Weights of a small GPT-style language model, trained from scratch on English Wikipedia: no biases in attention or MLP.
Each number is 50 + 15 x the weight over its row's rms, rounded and kept within 0 to 99. Layers, rows and columns count from 0. The size before them is the row's rms in percent of the matrix's.

# layer 5 MLP gate, 2048x768, rms 0.0213, rows 624-660, columns 576-767
096:45 21 34 50 73 41 21 61 26 36 42 50 35 44 50 62 60 51 42 47 65 47 53 44 53 37 59 55 64 28 59 50 47 82 51 51 41 67 51 46 54 66 36 52 44 51 19 57 38 48 35 20 49 49 55 49 41 44 46 30 78 59 48 55 74 59 39 52 51 41 69 48 71 40 90 56 52 53 29 65 47 62 46 38 47 54 54 56 38 61 26 71 54 40 50 82 65 63 91 49 66 55 60 54 51 23 33 51 72 59 28 35 30 60 54 58 75 37 42 52 68 27 72 50 54 74 44 53 62 47 26 46 49 34 39 48 41 52 26 63 61 23 45 71 56 72 90 53 63 70 70 63 39 52 62 65 21 43 70 35 36 45 65 64 34 63 58 69 58 52 67 37 39 26 64 56 99 69 47 34 60 39 34 52 68 21 69 43 59 44 44 52
099:25 65 34 68 65 60 73 56 51 48 46 28 47 46 81 46 44 37 55 27 45 42 36 48 61 57 67 38 52 46 67 46 24 54 70 29 38 83 40 46 57 55 53 73 73 63 57 66 62 36 24 68 59 51 56 63 47 62 44 20 68 50 36 67 76 59 64 46 31 63 37 62 63 30 99 13 56 47 45 54 43 55 59 61 31 17 55 56 50 45 51 75 61 62 48 58 57 58 60 83 33 32 46 26 58 26 45 30 52 51 32 55 42 31 65 74 41 24 38 54 34 56 33 30 42 68 33 44 42 34 62 29 69 43 69 66 77 26 36 47 59 36 50 34 36 05 23 55 43 63 71 45 22 82 34 34 66 45 55 61 78 52 57 34 48 60 37 43 57 66 26 69 73 48 40 55 30 60 69 70 29 53 51 46 74 58 58 58 48 48 35 79
101:55 76 53 65 45 37 49 14 39 70 53 58 45 40 50 64 17 69 60 32 35 37 29 65 67 66 27 67 60 27 47 47 66 71 15 56 46 28 61 45 34 38 51 66 38 54 47 58 45 53 53 53 34 94 68 57 31 40 30 45 47 35 27 43 76 44 53 31 50 34 43 60 55 62 56 31 23 62 43 57 64 67 26 61 26 53 60 45 44 44 60 45 49 69 42 44 48 76 38 39 38 53 39 69 69 70 70 27 37 38 65 67 38 27 37 53 73 43 52 58 52 41 42 86 62 26 66 53 45 53 36 54 21 32 59 36 59 34 71 52 50 71 64 37 32 29 40 22 86 59 55 77 77 58 29 63 60 70 41 59 43 35 44 23 72 24 72 39 34 60 77 62 68 61 59 62 32 68 66 42 33 52 52 16 62 62 53 43 22 42 80 35
101:58 73 53 69 56 41 08 63 44 36 84 77 72 14 35 60 45 31 25 62 43 60 60 92 64 48 34 62 26 61 66 47 63 38 47 67 42 63 66 73 58 68 55 55 37 45 58 36 75 49 85 56 90 48 29 50 42 45 75 34 60 46 60 54 62 73 41 52 47 63 39 58 67 44 19 36 86 26 71 32 40 73 44 82 22 36 49 48 59 49 49 59 58 33 60 57 34 44 44 67 52 59 27 54 40 52 50 41 45 16 54 56 42 55 58 33 39 31 79 45 54 42 29 53 43 54 64 23 47 30 64 35 34 47 78 62 48 61 63 50 46 57 51 35 52 48 63 49 26 76 67 55 62 75 44 50 53 53 73 65 53 61 60 40 51 49 36 38 36 66 72 73 74 48 64 62 35 56 62 44 55 39 71 69 60 34 41 58 26 53 37 60
111:51 66 59 49 47 33 50 32 50 29 40 68 54 35 47 61 38 51 55 56 35 45 44 80 48 59 55 13 38 22 64 65 49 40 35 59 80 45 56 74 43 28 61 40 59 66 60 49 10 48 71 46 52 64 52 68 52 26 85 15 62 54 57 53 57 31 52 28 61 62 36 24 58 73 53 37 40 67 57 59 36 50 45 78 59 27 40 69 51 79 55 66 63 58 69 65 24 41 44 66 57 35 24 34 41 57 42 32 46 43 36 49 39 51 40 31 93 47 57 29 49 46 44 64 67 59 62 66 57 62 50 42 46 52 52 52 65 67 55 34 11 50 83 53 70 22 55 59 48 48 75 44 76 73 67 35 70 34 45 55 41 52 12 45 54 59 50 57 75 49 60 73 48 32 52 49 58 61 53 23 34 70 62 70 62 58 56 38 30 42 36 75
106:55 60 72 57 46 23 56 51 30 31 37 58 55 38 15 28 54 32 23 40 42 36 32 52 47 53 47 45 30 62 49 65 66 55 72 50 39 58 46 51 75 62 16 52 51 89 72 21 49 19 54 61 55 50 43 77 50 22 57 43 64 42 33 47 49 42 75 37 53 68 63 34 36 70 44 59 58 32 42 54 79 55 64 39 48 08 62 33 38 44 39 24 58 25 57 55 46 60 43 59 51 53 37 63 67 46 40 51 64 64 54 38 41 56 44 39 45 78 53 50 61 49 57 62 72 71 45 51 62 38 74 57 30 40 62 44 44 16 66 52 31 54 66 45 29 36 46 48 62 63 67 44 54 44 35 49 57 74 78 83 41 58 42 50 72 52 63 47 23 78 57 70 51 38 33 44 54 49 50 53 55 59 46 47 57 56 69 33 39 69 39 41
097:43 37 56 40 67 36 53 28 62 40 19 47 59 54 54 31 36 31 32 18 40 58 24 22 40 32 73 31 53 42 29 37 39 63 61 48 47 49 43 53 58 68 74 55 44 43 28 61 57 46 65 48 71 69 37 41 42 33 43 29 35 56 49 39 49 53 73 53 63 52 43 28 56 83 56 63 54 56 22 46 41 36 32 70 68 53 43 42 24 42 58 62 54 73 57 66 38 61 31 29 52 37 73 51 51 56 43 68 54 52 68 52 49 36 45 52 65 18 42 69 36 40 65 39 60 52 34 50 55 41 66 54 58 53 86 57 50 60 47 32 52 53 56 72 50 75 02 57 40 41 50 48 52 33 23 43 34 57 61 54 62 47 69 49 49 71 41 39 44 31 56 55 46 53 48 55 43 63 45 39 50 42 65 46 58 35 36 50 54 61 29 36
095:43 41 46 35 76 45 59 45 34 55 70 33 35 87 23 51 34 28 24 63 62 53 57 63 70 55 65 33 33 57 39 61 45 61 71 40 30 25 29 66 55 61 58 43 23 49 42 40 41 54 35 12 25 58 30 49 36 63 59 47 60 62 34 51 63 69 67 48 61 61 57 50 47 54 65 63 49 80 50 46 24 35 50 40 57 31 43 40 52 39 50 54 33 39 62 52 63 42 57 60 55 57 41 51 07 58 24 26 59 44 43 51 40 35 52 21 58 60 53 74 64 60 16 60 59 25 71 61 61 50 58 48 43 72 52 38 42 24 33 70 38 27 78 46 66 45 59 62 60 43 48 05 56 42 43 52 32 61 57 59 62 72 60 51 35 64 25 13 59 31 76 57 66 36 49 59 60 41 40 60 54 69 53 42 60 43 37 73 56 80 44 49
106:45 56 44 53 52 37 70 32 78 47 44 57 41 61 39 67 55 37 55 39 76 41 48 56 40 43 58 40 51 36 57 64 71 45 41 29 30 47 48 27 36 38 52 38 49 43 50 60 63 61 58 40 52 47 60 70 59 39 47 63 63 33 51 25 39 37 27 54 54 43 69 33 35 53 41 45 33 66 31 19 69 66 75 64 47 58 40 86 54 62 47 68 54 43 58 44 57 61 49 62 32 33 60 34 65 54 47 13 46 35 41 53 49 55 16 35 37 34 59 42 50 54 39 40 44 32 46 67 31 44 35 59 40 66 63 71 43 56 61 30 72 46 46 68 71 54 46 38 54 36 40 17 51 75 36 36 24 42 59 52 68 50 71 47 65 45 38 30 40 32 73 71 61 71 18 11 32 60 58 33 32 90 78 33 37 49 65 46 44 76 39 76
104:42 26 63 27 62 50 44 48 28 52 35 59 42 73 35 44 81 56 42 56 62 29 66 40 38 27 64 49 51 35 47 52 61 55 58 32 58 78 84 34 44 42 61 70 44 53 55 55 36 75 50 48 49 34 60 63 42 69 37 38 59 44 35 36 24 54 35 59 60 53 71 66 64 58 54 56 48 46 63 37 55 52 57 36 52 54 55 43 70 23 41 42 40 57 45 57 56 56 53 46 43 53 45 78 86 70 45 49 58 13 54 66 49 47 42 40 32 44 52 72 58 44 63 33 45 35 59 47 29 45 57 68 42 54 52 24 29 39 44 52 63 63 58 71 39 45 42 61 59 39 55 70 59 54 54 29 43 75 48 59 34 84 48 37 57 51 44 66 38 33 53 48 49 53 58 43 77 61 42 41 54 44 71 71 76 36 58 16 53 82 83 30
099:68 60 46 62 35 62 31 42 68 58 45 45 42 47 17 35 59 70 55 35 24 43 38 64 36 47 36 59 12 50 55 41 46 38 59 43 71 57 71 66 47 25 45 46 43 46 72 44 35 68 63 44 74 54 43 37 80 72 62 53 36 59 27 33 36 59 44 45 46 51 78 72 41 64 55 64 69 58 13 53 80 58 61 47 53 50 55 58 68 58 52 57 39 46 64 55 41 41 45 61 23 48 47 57 38 74 34 23 51 58 33 53 46 39 39 70 59 56 45 33 41 66 30 44 38 19 59 14 56 51 39 95 39 51 19 69 18 51 11 45 48 59 43 18 80 66 51 57 36 46 52 65 36 28 51 41 67 65 31 50 72 54 23 55 55 54 47 47 41 64 32 43 41 48 58 46 73 52 40 35 52 54 52 61 81 55 38 39 59 27 23 64
100:41 44 51 49 45 59 63 39 44 25 45 70 32 36 50 12 74 55 53 51 29 28 51 57 61 29 32 68 55 39 73 30 42 59 41 48 30 39 71 31 62 23 57 53 57 33 71 80 20 26 57 41 56 77 38 39 27 69 49 41 54 63 58 58 49 36 47 57 97 66 31 51 44 59 73 60 40 39 35 43 33 51 41 56 60 57 62 67 63 59 47 50 68 44 41 75 54 45 57 81 41 59 75 66 78 48 61 41 52 40 50 73 36 53 61 38 60 48 57 39 50 52 36 60 54 59 63 71 49 30 45 48 38 67 58 40 46 44 43 22 54 60 34 59 86 38 43 51 58 59 53 58 37 40 44 43 47 63 44 38 16 94 60 52 50 61 56 80 41 35 53 26 27 41 32 71 41 25 43 39 64 47 70 55 45 46 24 57 33 42 68 57
099:28 53 81 63 47 37 49 29 47 49 62 44 38 72 31 62 41 49 57 49 27 31 66 83 57 41 52 57 33 43 41 52 62 42 49 33 34 65 51 51 24 77 43 59 38 51 48 73 58 48 46 43 61 62 27 59 12 67 26 52 53 30 49 15 45 22 35 72 29 46 55 21 45 50 28 41 37 45 63 57 60 36 17 61 59 72 60 42 44 56 67 54 75 58 77 38 47 80 62 67 63 35 59 29 58 69 29 46 48 30 32 49 31 64 21 63 73 43 74 38 53 47 42 55 74 45 37 42 63 67 79 63 46 30 54 50 26 87 45 29 61 39 66 29 47 43 77 52 74 25 62 46 40 39 30 66 42 57 56 55 38 66 56 46 61 34 60 27 47 36 41 52 25 65 72 60 40 34 31 69 13 53 43 51 25 45 45 57 17 50 54 72
106:40 25 59 50 35 40 46 57 45 40 40 40 38 17 57 48 38 58 80 55 28 39 61 72 45 44 40 51 52 53 56 60 49 34 52 40 31 51 72 62 36 32 42 28 52 57 52 56 62 45 58 74 52 86 60 48 66 73 82 39 27 72 64 55 53 16 70 65 11 44 48 23 43 80 40 76 36 47 44 65 69 66 73 53 45 50 66 60 65 61 41 46 60 62 83 32 62 21 54 47 21 46 37 51 44 56 49 41 36 38 68 28 33 51 59 47 39 64 39 32 38 56 50 56 72 57 61 29 62 46 56 30 46 43 47 51 47 46 64 40 46 71 49 57 55 41 44 29 42 65 34 44 46 31 65 36 62 46 39 64 76 36 46 52 49 34 37 33 45 49 72 61 47 61 74 45 51 64 38 61 68 51 65 71 56 75 32 41 67 27 57 69
100:62 33 78 37 14 39 22 64 63 57 64 69 60 71 59 57 47 57 56 36 58 34 28 56 35 14 48 53 51 19 31 49 38 50 49 59 59 42 45 50 35 56 48 48 46 57 62 70 44 49 42 29 42 59 49 70 42 55 61 57 60 36 86 36 46 57 65 67 52 47 54 36 28 44 60 79 44 48 48 26 75 30 70 42 55 54 25 37 49 63 61 43 51 20 60 61 39 61 34 60 44 46 63 72 73 43 53 44 44 42 65 53 68 25 46 44 65 48 33 43 29 46 50 58 39 42 54 31 69 34 58 68 38 66 59 21 39 51 43 64 47 44 48 46 59 76 76 67 64 36 56 43 99 73 79 66 44 41 49 38 78 18 48 24 53 01 38 46 27 54 60 65 34 34 60 61 62 65 39 32 47 44 34 56 53 43 45 56 27 69 65 61
098:44 46 48 74 59 27 60 34 53 40 61 63 41 65 46 57 51 84 55 61 42 66 30 65 57 48 57 46 46 29 39 69 72 52 33 69 36 36 32 25 56 51 44 40 43 64 67 61 51 63 84 26 46 59 49 57 85 38 53 56 29 44 37 42 41 07 49 48 46 38 32 27 32 50 29 55 58 23 70 51 58 52 60 40 54 50 58 51 66 59 51 55 30 50 61 52 48 32 39 47 75 61 33 53 60 47 71 42 72 52 37 37 40 60 39 27 73 67 73 56 33 59 69 41 24 67 35 35 29 15 66 73 73 36 67 77 45 43 36 52 42 28 61 55 47 38 67 17 41 24 60 80 44 34 47 30 38 36 62 61 23 54 51 74 44 39 71 46 67 45 69 50 54 50 58 61 27 47 55 65 34 36 54 64 37 60 39 47 80 49 50 79
095:38 51 80 50 54 38 29 31 49 50 46 40 52 44 23 39 68 28 37 62 37 26 49 44 55 46 78 59 46 43 52 49 52 44 38 85 40 28 29 61 42 25 26 63 63 45 42 49 92 42 53 45 31 54 22 54 42 55 47 32 39 71 32 60 45 61 43 64 49 49 64 12 47 55 39 85 63 69 52 50 60 41 37 17 53 64 59 45 32 53 57 41 56 32 57 61 68 57 62 56 30 83 45 44 52 51 44 61 24 43 75 42 55 52 32 44 59 30 57 63 59 52 48 34 59 75 35 32 49 39 80 30 56 52 62 39 45 42 67 45 35 47 89 26 33 52 68 52 34 54 70 45 76 69 41 48 49 42 75 85 33 57 27 44 89 41 48 31 64 45 33 44 74 66 99 59 75 52 66 63 60 42 26 53 50 70 68 28 39 50 60 53
099:43 56 45 16 41 40 50 68 58 46 58 30 31 69 64 33 38 53 71 39 55 35 74 61 51 34 37 44 56 67 34 32 61 94 81 20 55 84 70 36 28 51 41 43 47 56 23 55 55 59 67 43 49 61 62 56 44 66 70 50 48 51 56 22 56 40 56 24 24 60 40 23 58 65 36 62 20 57 45 51 80 55 46 51 50 65 46 37 36 45 54 45 72 41 38 53 62 49 48 32 39 54 40 59 47 61 56 51 54 30 50 54 52 64 25 24 58 66 51 29 66 48 41 72 72 39 57 33 48 72 36 36 47 30 67 33 42 60 30 61 55 64 53 58 46 56 42 37 50 64 44 65 49 53 39 61 44 42 36 55 56 57 61 45 55 38 55 52 16 32 76 56 49 62 46 68 57 60 58 32 62 43 60 66 46 55 55 35 65 42 60 42
100:62 38 56 62 56 48 59 55 35 50 71 54 48 50 48 47 37 57 41 61 57 75 73 66 69 59 67 71 25 59 49 41 79 54 28 66 40 48 45 47 39 37 63 38 61 62 39 54 42 46 44 57 61 57 60 41 78 63 57 48 54 50 32 63 42 62 48 38 72 55 25 79 75 59 33 39 47 56 50 30 54 60 53 62 40 36 39 20 31 71 71 30 31 25 39 38 61 62 66 49 43 81 65 31 19 62 58 65 74 48 52 44 51 53 75 49 25 30 28 13 67 52 37 67 75 57 54 56 45 31 56 41 38 35 60 31 40 60 49 71 33 48 57 49 39 11 39 58 51 53 46 50 67 82 69 49 76 46 53 45 27 84 65 36 73 45 36 38 53 35 56 34 43 47 62 47 42 52 37 41 28 35 46 82 81 31 35 48 49 53 55 29
101:84 40 61 74 58 36 62 54 57 87 46 47 53 32 17 33 65 52 59 66 33 36 62 58 36 67 82 66 69 58 59 39 63 37 50 60 46 69 30 58 67 35 33 30 34 49 47 49 45 35 64 41 54 62 31 46 49 60 11 30 42 58 48 33 61 44 38 63 57 34 53 58 60 63 30 52 51 39 59 63 41 42 34 48 43 62 45 54 63 34 51 63 55 54 50 42 70 42 48 35 37 39 77 42 67 56 80 49 66 42 62 47 53 47 51 54 82 50 49 55 53 29 44 32 46 85 83 69 61 67 49 47 39 40 64 52 21 45 50 43 64 48 67 46 15 40 46 62 48 40 52 54 39 84 50 54 44 57 44 45 58 54 50 63 59 49 37 58 40 62 41 80 28 63 58 25 47 53 49 44 54 32 31 73 29 21 65 36 53 33 26 39
102:56 78 25 71 59 45 37 43 44 44 53 48 27 73 39 46 43 34 45 45 61 42 42 65 70 26 41 62 27 66 52 55 74 67 60 45 28 11 30 66 56 38 67 59 94 32 63 31 65 54 32 38 69 63 80 38 37 70 66 13 51 42 56 60 47 53 66 56 37 68 51 49 45 71 26 62 68 38 24 25 56 52 48 36 58 22 54 53 15 29 57 72 61 42 45 48 72 54 47 47 42 23 38 41 44 69 47 45 59 48 56 63 35 56 68 55 63 48 30 40 86 72 61 64 62 56 89 60 23 48 57 52 60 33 66 43 07 38 46 30 49 64 65 42 30 57 62 53 69 57 63 41 32 64 70 73 26 32 79 56 47 52 48 53 54 40 30 42 41 48 58 74 53 71 34 61 40 39 63 66 51 66 52 66 47 30 51 28 66 70 22 56
098:38 32 15 54 55 62 13 33 59 43 44 31 44 41 73 71 52 28 26 45 55 59 17 85 48 48 72 43 47 30 60 19 60 63 48 55 51 67 55 45 43 51 66 88 61 63 35 59 54 59 52 56 75 35 59 65 23 59 50 51 47 52 61 35 78 46 59 69 29 39 47 55 57 55 49 40 80 46 36 61 62 39 38 27 45 55 61 74 37 40 39 47 42 42 31 35 53 55 62 35 56 33 44 40 30 58 46 40 60 00 43 43 48 29 44 17 56 57 33 43 36 69 34 71 34 57 82 59 53 54 78 46 37 41 47 44 17 37 40 47 62 57 68 52 55 30 66 45 73 49 58 50 57 72 52 46 37 45 56 76 58 57 59 62 69 37 40 26 32 54 52 53 53 26 47 48 65 52 40 63 61 57 52 47 53 83 52 25 49 34 39 42
100:68 45 58 85 58 73 42 60 61 62 47 47 22 71 58 55 47 50 48 32 23 46 51 22 48 55 48 72 49 70 44 54 60 48 40 31 43 71 16 53 47 56 68 75 78 49 36 54 59 62 58 33 65 39 70 14 41 77 62 50 26 45 50 58 49 26 72 56 41 87 59 41 28 24 47 58 49 54 55 35 57 43 43 61 41 51 51 60 40 38 29 67 37 54 58 68 51 42 29 37 30 31 54 52 73 63 51 35 64 46 61 47 36 71 66 49 29 27 22 83 37 53 22 64 46 74 39 28 69 35 46 50 50 68 54 50 34 66 51 52 63 59 38 59 31 51 52 44 38 74 43 43 40 34 56 30 15 51 56 44 38 30 38 74 56 43 34 33 24 59 66 39 31 45 50 53 20 53 62 54 62 46 68 63 38 45 65 50 51 68 60 54
094:52 62 59 62 60 17 67 62 55 55 42 49 35 50 66 49 41 51 55 34 33 33 64 42 65 32 52 38 53 69 62 65 39 67 69 51 14 67 40 50 59 65 57 46 43 46 70 43 57 61 58 83 73 69 64 53 20 41 92 34 38 68 58 32 63 36 80 43 43 16 28 60 40 35 68 38 33 73 62 60 55 53 74 52 72 58 65 56 76 59 60 44 62 37 36 60 42 59 42 50 58 64 54 45 51 52 46 65 61 45 18 54 95 57 40 54 44 70 63 41 96 59 55 47 46 58 55 53 53 42 37 57 33 37 53 64 18 51 69 33 67 40 67 53 54 65 24 18 41 31 62 23 76 51 57 61 67 38 45 44 72 71 58 35 57 38 57 51 45 72 58 63 52 74 72 28 36 36 27 63 33 45 49 72 36 59 65 40 61 60 56 42
103:76 52 64 40 47 51 56 47 45 74 67 52 61 55 43 36 58 20 39 45 46 32 66 48 56 55 51 38 42 41 39 38 44 66 58 55 28 37 49 55 51 44 55 53 54 40 57 65 60 57 74 54 59 58 46 47 58 42 40 38 54 55 42 60 71 54 40 51 78 61 27 53 76 36 57 37 34 56 35 48 42 49 59 68 16 61 50 48 33 51 37 57 59 44 64 10 51 53 54 63 35 35 52 66 40 67 64 47 46 50 55 37 31 27 28 46 52 48 48 56 71 22 45 41 47 67 47 13 57 44 49 54 55 69 39 46 65 75 32 60 21 48 57 41 43 22 23 37 67 35 58 44 50 55 47 22 65 80 94 73 47 68 54 42 67 27 42 37 54 31 62 84 31 48 12 43 37 66 67 94 47 76 40 38 77 47 65 59 14 68 66 53
100:34 70 54 36 82 54 53 43 29 55 70 61 57 42 56 53 27 25 34 59 18 49 43 61 42 26 62 46 76 41 51 43 72 34 58 26 73 46 30 75 28 66 51 44 53 59 34 41 64 22 63 79 35 62 28 30 48 60 53 60 78 55 66 95 81 58 74 56 52 52 50 46 57 31 47 48 41 55 30 62 54 47 42 49 37 59 36 60 44 40 62 47 36 46 77 73 35 30 25 55 42 52 67 63 58 50 50 66 33 45 35 32 60 38 60 73 32 27 34 30 63 51 57 43 65 51 33 64 49 51 29 54 43 67 47 63 64 56 32 34 55 62 35 57 54 76 40 48 69 59 81 54 56 60 52 43 37 44 60 67 68 64 53 37 38 67 41 51 55 38 58 56 41 40 56 43 29 45 48 43 55 30 57 54 53 57 40 68 52 38 51 28
102:48 26 33 31 35 52 61 24 43 32 57 28 56 77 51 60 46 54 38 56 33 55 48 62 61 60 37 44 69 30 30 43 48 29 56 26 64 80 61 60 48 66 54 61 73 67 83 60 50 38 35 69 74 46 55 89 36 53 62 47 27 49 27 52 47 60 50 26 54 40 37 65 28 35 43 49 62 46 29 83 59 46 43 43 36 54 60 51 60 50 54 69 48 49 55 56 59 44 24 31 54 36 51 77 86 59 57 38 39 63 49 52 39 62 45 54 55 47 23 50 38 34 48 61 41 36 37 40 31 68 56 50 55 48 53 28 55 40 31 48 48 53 27 26 41 45 60 73 45 54 85 65 40 42 38 55 58 53 57 46 69 39 55 54 64 44 44 51 50 33 46 75 68 52 36 51 62 80 48 42 48 55 53 19 41 56 47 49 77 48 44 57
103:56 45 41 60 41 45 55 35 68 54 29 38 50 52 47 13 95 67 62 37 29 36 65 51 58 47 48 50 64 81 37 49 51 45 49 16 64 27 52 46 65 55 14 52 48 60 72 50 42 34 28 39 49 42 34 43 70 70 30 29 62 65 34 61 52 66 31 67 65 60 49 46 49 56 47 81 27 03 52 54 83 42 52 42 73 71 45 33 39 60 52 31 46 42 37 42 23 39 51 57 16 85 38 52 30 42 79 39 37 45 56 68 42 45 53 56 56 47 42 59 53 48 48 64 46 55 73 40 50 54 51 36 60 64 22 60 46 32 37 59 56 70 70 54 42 63 40 60 44 31 57 28 23 58 41 55 64 65 31 47 36 52 11 62 42 34 36 75 48 63 55 20 45 53 41 10 86 51 48 57 51 44 50 61 67 26 29 28 52 21 47 53
097:42 67 59 60 31 41 35 37 51 70 25 50 49 12 45 60 68 30 45 46 21 39 34 48 46 64 61 61 61 57 52 59 36 49 47 67 54 38 63 43 72 27 35 58 47 44 67 39 11 67 24 42 55 60 55 55 58 35 38 47 42 42 66 55 71 41 47 33 23 73 38 33 62 31 58 46 25 52 56 68 54 74 46 77 58 57 48 33 62 30 59 38 41 40 73 44 44 52 54 51 30 64 45 66 63 33 46 35 56 68 41 72 42 30 31 46 35 35 24 81 62 33 72 51 52 30 40 48 70 42 64 41 39 56 33 95 59 46 57 70 73 57 37 47 49 68 48 49 34 73 20 57 64 60 52 58 64 38 16 27 24 84 52 64 81 73 65 55 54 78 49 49 56 48 39 62 44 41 43 66 24 62 51 47 50 77 65 74 38 79 67 71
102:49 51 37 56 23 67 51 42 38 31 63 65 67 37 50 32 84 64 21 33 55 46 37 59 45 56 74 29 50 31 32 64 59 56 54 62 35 28 53 56 60 64 38 66 60 41 38 37 27 74 26 29 66 53 47 39 50 23 63 57 56 25 43 69 69 39 53 55 50 40 21 32 52 57 36 55 36 22 39 15 64 57 30 43 71 45 55 63 40 48 58 92 34 62 24 59 43 68 64 31 49 34 44 63 51 30 46 56 40 73 57 53 40 36 41 12 62 57 54 34 41 43 50 40 41 46 44 57 52 75 81 54 39 81 77 21 42 51 58 66 33 42 70 31 21 57 36 52 28 55 59 34 29 45 35 54 51 54 84 53 28 60 64 65 45 50 28 64 47 72 54 24 65 48 61 53 48 51 68 53 62 70 50 49 70 22 54 48 46 09 40 45
102:34 26 79 67 30 29 63 35 36 58 38 32 50 84 39 44 19 40 53 32 62 53 37 51 67 27 43 39 63 58 66 61 71 54 62 73 56 12 45 41 77 53 87 44 54 56 37 69 38 42 77 42 34 51 87 37 58 38 67 25 47 26 45 37 45 64 39 59 28 59 80 35 17 44 68 70 43 68 69 76 22 70 73 59 71 68 40 29 44 23 55 34 68 48 78 38 36 34 55 35 37 29 71 44 43 55 34 49 41 75 43 39 27 17 32 68 50 40 50 63 71 65 45 77 52 61 49 78 68 52 53 79 18 44 77 46 40 55 57 36 41 49 63 34 39 50 30 20 93 17 46 54 73 86 47 71 50 45 57 87 44 33 57 36 78 53 61 33 54 46 57 51 69 53 58 37 33 53 54 42 71 36 51 38 53 44 63 55 47 27 52 52
102:27 60 55 40 35 56 36 35 54 29 54 57 50 55 49 50 52 55 30 33 27 41 79 48 45 66 62 55 27 53 33 40 75 36 51 51 65 43 44 62 43 75 52 49 26 41 80 35 57 52 53 58 43 47 28 47 67 61 35 35 37 66 46 33 65 46 41 24 61 22 69 32 42 51 52 54 59 60 46 35 31 49 37 34 61 85 53 79 42 95 85 65 57 56 47 26 66 43 74 78 65 43 39 34 50 58 38 48 73 25 56 42 48 52 52 51 21 25 67 44 32 37 58 27 60 29 55 88 41 57 27 54 49 58 75 64 53 53 67 71 63 41 70 50 42 60 31 59 33 49 58 40 48 37 39 50 33 47 37 54 58 43 51 46 77 44 79 63 39 32 42 63 25 56 11 33 66 51 56 69 40 59 44 66 41 54 52 48 36 71 45 53
097:67 63 68 68 34 41 29 36 56 35 62 73 62 44 61 47 55 56 39 38 44 51 27 51 39 55 42 47 48 49 43 21 82 65 67 73 60 41 69 52 44 50 69 60 47 62 46 49 55 45 78 84 44 48 49 55 46 46 81 55 42 40 73 55 58 46 46 32 43 54 36 50 59 63 63 35 61 76 68 63 55 39 37 66 59 56 48 62 30 44 37 71 35 37 33 57 59 57 43 59 39 47 40 46 68 65 59 57 45 39 63 50 55 54 45 62 63 39 54 33 59 50 51 46 42 32 68 57 54 36 26 52 52 58 45 49 71 47 75 68 57 64 27 44 49 51 51 56 73 47 47 25 47 52 31 21 57 65 66 91 54 81 68 34 58 41 46 60 31 61 73 47 63 66 65 64 38 46 35 45 44 62 44 41 59 53 85 57 49 65 58 73
102:61 82 40 50 48 57 61 54 50 46 46 53 38 61 53 11 56 52 59 54 52 19 55 56 61 23 39 73 52 52 46 35 47 24 66 63 47 47 63 64 51 28 47 77 40 65 59 53 35 48 47 36 45 36 30 21 39 50 65 50 52 48 55 30 65 44 49 49 54 54 51 39 56 54 51 50 74 56 40 44 60 52 48 52 42 63 40 36 49 57 55 64 56 49 61 58 47 68 25 61 80 47 60 55 72 77 54 65 21 17 54 42 32 47 40 60 43 53 42 60 46 42 30 18 27 45 58 63 57 27 56 14 88 24 37 80 62 32 49 42 23 60 79 40 44 46 50 53 56 68 66 47 38 41 53 51 79 38 69 87 55 61 54 62 61 44 35 55 52 53 39 72 48 42 47 69 48 53 46 56 55 53 60 49 54 52 26 59 44 39 47 79
103:56 54 48 63 71 54 58 52 40 59 82 45 59 79 44 55 34 51 58 50 53 27 58 71 60 28 49 48 55 38 46 60 62 56 32 43 70 58 37 57 09 40 36 62 34 38 39 59 62 64 37 45 55 43 61 52 59 43 70 74 60 38 58 76 45 55 48 46 36 36 68 44 58 48 35 55 50 43 73 47 67 56 45 45 47 57 51 58 39 66 59 47 81 43 78 75 34 58 59 39 56 31 67 46 39 42 75 42 49 44 41 39 20 68 65 16 50 42 70 59 50 46 47 71 53 78 58 41 52 48 45 50 60 77 48 60 48 53 48 57 63 43 64 41 48 35 51 38 56 52 37 40 45 85 60 50 37 59 12 70 22 56 64 73 45 26 47 55 36 47 69 56 63 35 77 33 68 50 51 60 50 38 65 66 45 39 48 64 62 30 72 55
096:26 40 66 62 82 54 54 68 52 70 49 58 37 65 33 58 43 72 18 59 43 60 44 44 72 40 66 78 46 49 63 55 61 50 76 61 49 37 41 55 57 50 79 53 63 75 58 60 74 48 52 63 60 43 33 59 46 59 60 57 54 57 44 78 64 47 67 56 36 59 40 72 53 31 57 44 45 11 53 71 62 47 71 46 77 55 57 72 62 64 54 52 47 61 66 35 65 66 59 51 67 38 26 73 50 57 18 36 53 59 60 55 71 19 48 74 59 63 48 46 48 51 49 37 54 49 74 48 59 34 63 59 52 49 71 58 33 47 80 47 63 32 65 70 47 44 48 58 56 42 62 70 36 79 59 49 26 31 25 44 52 27 33 62 50 49 60 40 38 54 84 61 50 80 67 40 65 40 34 33 37 47 68 76 33 24 51 71 59 62 50 73
099:64 64 39 76 38 62 52 55 55 52 45 37 54 47 41 24 43 72 56 43 66 52 81 69 35 44 39 41 48 46 56 54 52 69 50 50 61 59 39 57 50 39 38 50 55 49 80 66 62 57 42 45 24 47 86 72 74 72 69 30 35 34 28 46 50 89 59 54 33 46 63 56 58 21 38 82 72 66 59 37 87 77 66 49 60 45 75 52 73 51 73 55 45 68 38 38 46 49 37 62 59 46 50 16 56 35 38 60 44 41 53 50 65 56 44 48 66 61 32 62 63 89 54 51 33 59 54 50 32 49 54 69 59 28 44 60 41 39 44 34 66 79 45 40 41 30 29 39 68 36 47 26 39 76 55 59 57 76 22 14 67 43 55 59 38 70 69 52 63 50 44 47 41 35 26 53 64 53 34 68 40 56 60 63 54 72 56 41 55 33 44 47